Weights of a small GPT-style language model, trained from scratch on English Wikipedia: width 128, rotary positions.
Each number is 500 + 40 x the weight over the matrix's rms, rounded and kept within 0 to 999. Layers, rows and columns count from 0. Numbers have three digits each.

# layer 13 MLP down, 128x768, rms 0.0744, rows 0-127, columns 608-639
495506442497526516554549522567460425483482453552586502513529563394500534494486521505462516523532
538523455548497473481513556513583509436515500520558472515480425540540520517520562510482501439498
429584504520540489518463474531522477488491427477489420499531481490487511491550520513471541464423
494441519499490532469525487511571509442476490505502494582516508531463478443515459439466487518411
462486571481503541560507515460456459483493533530549477469505477529523467463494467534516472544453
510473446497518539514525552576493566511474371542496492472575524451554510505525519443530531494569
468434440468497536512520597531451480547553546462459467446497467571515511425524467500471537480545
484495453484441513445479599507461551445539477547568522514522481530497484456556563462491451462465
487574498517498501492507481532494557546437462508493482462496453493463549527491596492528457489553
470464487473530523513516476564550493457474494502479526448486469492544486509476481422480469497502
524536503509540463464480490500493454478517497502509453461495536455475543475460495525459451503485
490508443539517462553452479417460439502447465504561454473533543421487525480510497505503524541543
482433449465571462487416587538534444533533532517487483577501533506493479579560503543514493465495
501546421511487439444491465465464571510515582478548474482514582469544485561545449472482480472511
536462575487475446530555499523523550512506527521445514474445540467473511489512563464459479509474
478532570513560544471482478477561450519463468532569588510533533524507489534473447420536592533516
516482525507476554436510513463524514514504475508501522481497515567398520492491506505506494483468
515523503509460467518470514480532523472473541552505520543469507499564468434531494542417499502424
514460507516493551544474446512520479584500583482477540501512453477522503502526488520529493511536
502477525479445465409499522482508528464467539487521533538471509382524518480499489525536547524525
551501451486508546560501531528512534485438517494500458453504520495523503505527456493530439481552
512451516535448517450548470530454500527521484507453537517458425515503533422499475483511453493568
502525598495495476532483523502518489441430498525542470482559446472463527503543460433489539509464
451509510533470439527491474530502493580520554471475534456554524444470462479520546528527519511530
547493572487451446480497496511557485484460504552451515492448467473453475477506556521522579509559
516543461431549571587526474496523537528442439475562518505622446532570489610465530500517477519443
543466539517551490558433450492496496555515557434536412566479541492440497400428555516429426517545
475539486473527532477528487437486564486505515450511445504540474480568462455476481401510521538564
493537531547502483433450453549530462434435438418518521513529525561520480479390470470520510450505
512492481542566553449409494379420437477553428439455469518533489485407492550508476488536463499514
471613473493535574489548507494502508479572543450453401532530574518502480528536499504546516520430
510517481504456578519547525473554516471484495528476419478503480492543484482556513505440543505523
541545553509582490512517511502543448458477497551467510544465528559487531416518462548520518521430
539464498452473516516564486520414509523494541474510469548441566509465516466526502484439444486502
465517500514525535484404491464437585541394458502486469505433480536473559490410412550552565551496
481473496482506440509426437459555515500471484469527556519542505521471515462482534502462494482457
363507484445477483509511484463448533523547483520472442514567451562511490611413498499500451492438
559500548464558575588498555489484463512525471505404549553512489549540485463432511483518579494492
459503496490511509483464525505466459492468585526512480450497497495490493533542503496527552524487
507452502506536586496477527488478451419464455554468538452485521463492528512544533491538488514508
440588476461503533441570521473504484551523543534507436490445527467518457463518492522494518508545
418439533465492434495485462464509467461485492424525501535469486533501524467504488407519582494501
468451504508484537436476491529471496513426581516552531554439394501485504444473465422446552500521
490516587511475496460458565556453545475536553413468480526461494494448526488514479489495527489451
509438506562538464502431478498501448537454477458474498508441511474552550460549553497457455484580
545524464473476517574442515459484499585549451456551422512547497510496471535511537489488546472484
481503471517532499542521430429519509461483500514533466496446525493513521507536461470551493473520
486521525488541524504489540483449525520497508460507523529493615566603492452527581498539483477494
487540558476512502512555520571577536548488460518500511498433446474485484541560543436446534491565
505472528493530508525554494494467495514524507471502484435464471532499466485465506486520520505516
485460446464450510519414525436501514551441459548509496566502480555507478440538498455517469495517
470510498449503464489494479483533462585498470495493518446487515527469484442548461481480496451455
500502470439520484434537464452518485467527459589454510507485458495506518523488456539521521506484
487556487489525516514564493525512486458455495496514526509502514529490523504548479527508499528500
527485425490536430512445555428450540552550419487517531448533500432423465516442566544540434454468
481436536505498463506490447477497448465435564498468465473492538504458491532486530510530486524446
485549463523540498523496478434520516543497544496524425527483511498490513463490492546487520475558
453487464501526528511565518515527505440532478569487563490505368527535523521538543470503488528415
478515503512464418473449432506515541557506479561496499511512502506501467509541489549507425508464
514530532517465548494506523487501528429474464456497500501511488455483456499525478491494476505460
475531510538500500485507499497454520524487474512460453473474538572443462477568438496558477482479
457507532486505409484456545491498478494518517512553522474522526452495543512496533470582418500516
537410500487465533493453423494517451437474522567486560508499401560461556491448433500449470490517
469556478535440487470537546465515523566469477532517461511474487490507528498444565484524575506552
478505526532507516466507483475557482437544464542530472504476488492498461522512542509466530466483
496470444443468487501577448437517454567431497527455542506525459539532471474474481548548478518503
530487467534527510531526528482478484502517519485521482511556443500541544492539455514513412522584
452473539481512492508533487509549455491524501485514552514497521480474501541473555464431537543454
503518489500474509473482509522513551557484503520517517451576525520528498508507469490471484463463
575485511457483482550510505427497514472487448506530455522549482495509469494477515529439473565504
493525456451527534471454478465479481442484558544520546490567550517502499424458503485557500521481
512565433479575500547521473437535468437547423464486463531467552543500489556571472472473476626493
473533490491527533488527503566534443497581568542436514494476481461568495541515485460493526549571
493521521462472436474509467486521486540542500470488456537455526460544503497518540506472454507468
538431486463532441524508470461567495475567456443544429460517413499487522517463519527544552455469
498520486563603546586452469535582502515545530460546528485493469491551508618515476514519447480480
537460453495513487491456479548504489510492531570544537482478557540515486416538475482434534531484
508473450529524456529496482540568570530466492534475526451452478436524507427508502497461494479525
492509498505490503477521504506477450553514484533449442493530560521446543500429528509449563471612
399503508481518410468424461527534560458466396497514439440580501413547506504502554523571513522522
507466480505491562522486567551448474550523536501508456530502418482469475476479450369459470457523
550473488499476503449529524520476468492516483506480539555499453524412503467516403505482474502502
535520531460445512516466507528460472456449442527562549533474474519565473441459492466488525473493
475484520521499477535489467489516485453519504482415444550508509422508504537465504501531508500431
527493525507480452533493498503524509585448490485524454503502478452516487509558505536427485481448
518456468533518439500463437474516522532431470512477521483486467483457545514497466468530475487520
516544451484522531458454512480528470481503439491546504507472540426548417525459527499563513470421
487507464541594541514476484475546463520481512503486510593466515459533457519578491460496493511472
530519481488509429464476474528426462487488503464475527503538499521506467562463432499511513461490
517508549493486475515512514488488535458481510529435511522553567569495472445476437543471475465534
499513465513464515456395519528496392497500486534477536473430521472452498486498598408428515488571
470535528485559491575539517502507520489524510505566490485532553476520489500532434532422519512430
434528546522575453572494479485438526492509439500526542521541472464412532527510575540500485465526
504547418493420495483512532453450458471511499501546479500498497502456497496531607465492475562440
527541423468415527509464556438490477510512549458488468517508449461536523493471573495504516498506
517536551485499427492500494483496497501486467533460521506530539451545520503495506499485538471480
518498502487497460526498543560455514562490552522514494522484494515507459391395472504474512588455
485559522497496425477551442528506495534476540485536360535455468499454540422588548519500471452482
516486534545452431442518529563536462471455516538451501487506427534445505509451504482558517493482
488482493454456487479508522459485473444537493549548581499483538525441554457408531480456527529496
514534478520529551536512495521496513499539539565453507464548527451493515508492453538461515533553
482521480517520474431491473457500520489464383469511558511516485520529493545537512498526482523418
522517545542462491502504501490488465410557500510457540442470467542575508461495537458471522573583
526484485482441513503498530504404479461562462470510452518541477488529529477474445474509522500491
497452441543503498534443530517503433509502593506484551490552469417505517487459556453493517478553
468470517461507518488511462514510460507544517479499535471494483560529549563577508481520506479550
474544500463486496470485448527531512513444478511542561518489471451520464527524545518555484485485
531409442527510543498458505477503499458502518602411498562598519535487471533457512508429549500460
541574529510455485450414482509550495468463510506487526498449495542503530500462516489461483448570
538510468513516517500520448451503449546432514428478551490510470554511512463485530509547478422459
533466540485553538431434542607438427485413442527518525534462505515520495517419539519523440459489
416466467510478575546459511459469509574570480545444446476473480432564504518462489485500543467502
561486560495562508513483521530535510513491488457575498424522464555498504470516486463476474490569
537517454486517531603540489496481507469463497508544501520510527507539485517457523518500521482510
533501469484435543513542485513409478531466502419525520464555478515522500450544471492473557501591
492458445513572471520535472479452550556475494514469409546537469531535505531532498582493473511452
505416527499549517479526518430510506519543471494599484471554457491498488489487531446483533520589
490608495467578537449603462464447398433482490443501521496565447505508496575396486469527580500409
532511550431422445529554521524441487463480507546481471484444548553436452520481483561514460507501
524575523524547490504497540510477544526494479519504483447503520533441491523510524504561513504441
472513571484486439529445525489481509513500521502525462468475478468542520514521524504573510538517
501479401499520505484502492485522408527482517558464494536491539530563477489446477520533521518451
485477490559526519498470480429449511589506519564508481490481433489558543506439507453443502504578
559520511553474544467491554505513501509499488501529487515438495525546484474532487553493532501475
505525503459505491484521566481485490547524360505531451482465477499459465532548459520480436441498
495465506486490451487525469460566589539430494455416517543546536548487515464530549474521457507461
480522540522534542554544395450505571492492537495549490566524456538556515463469514504456472541573
476447417517513540550495523492480503521495503513496527455468540533525504481434479469476455493560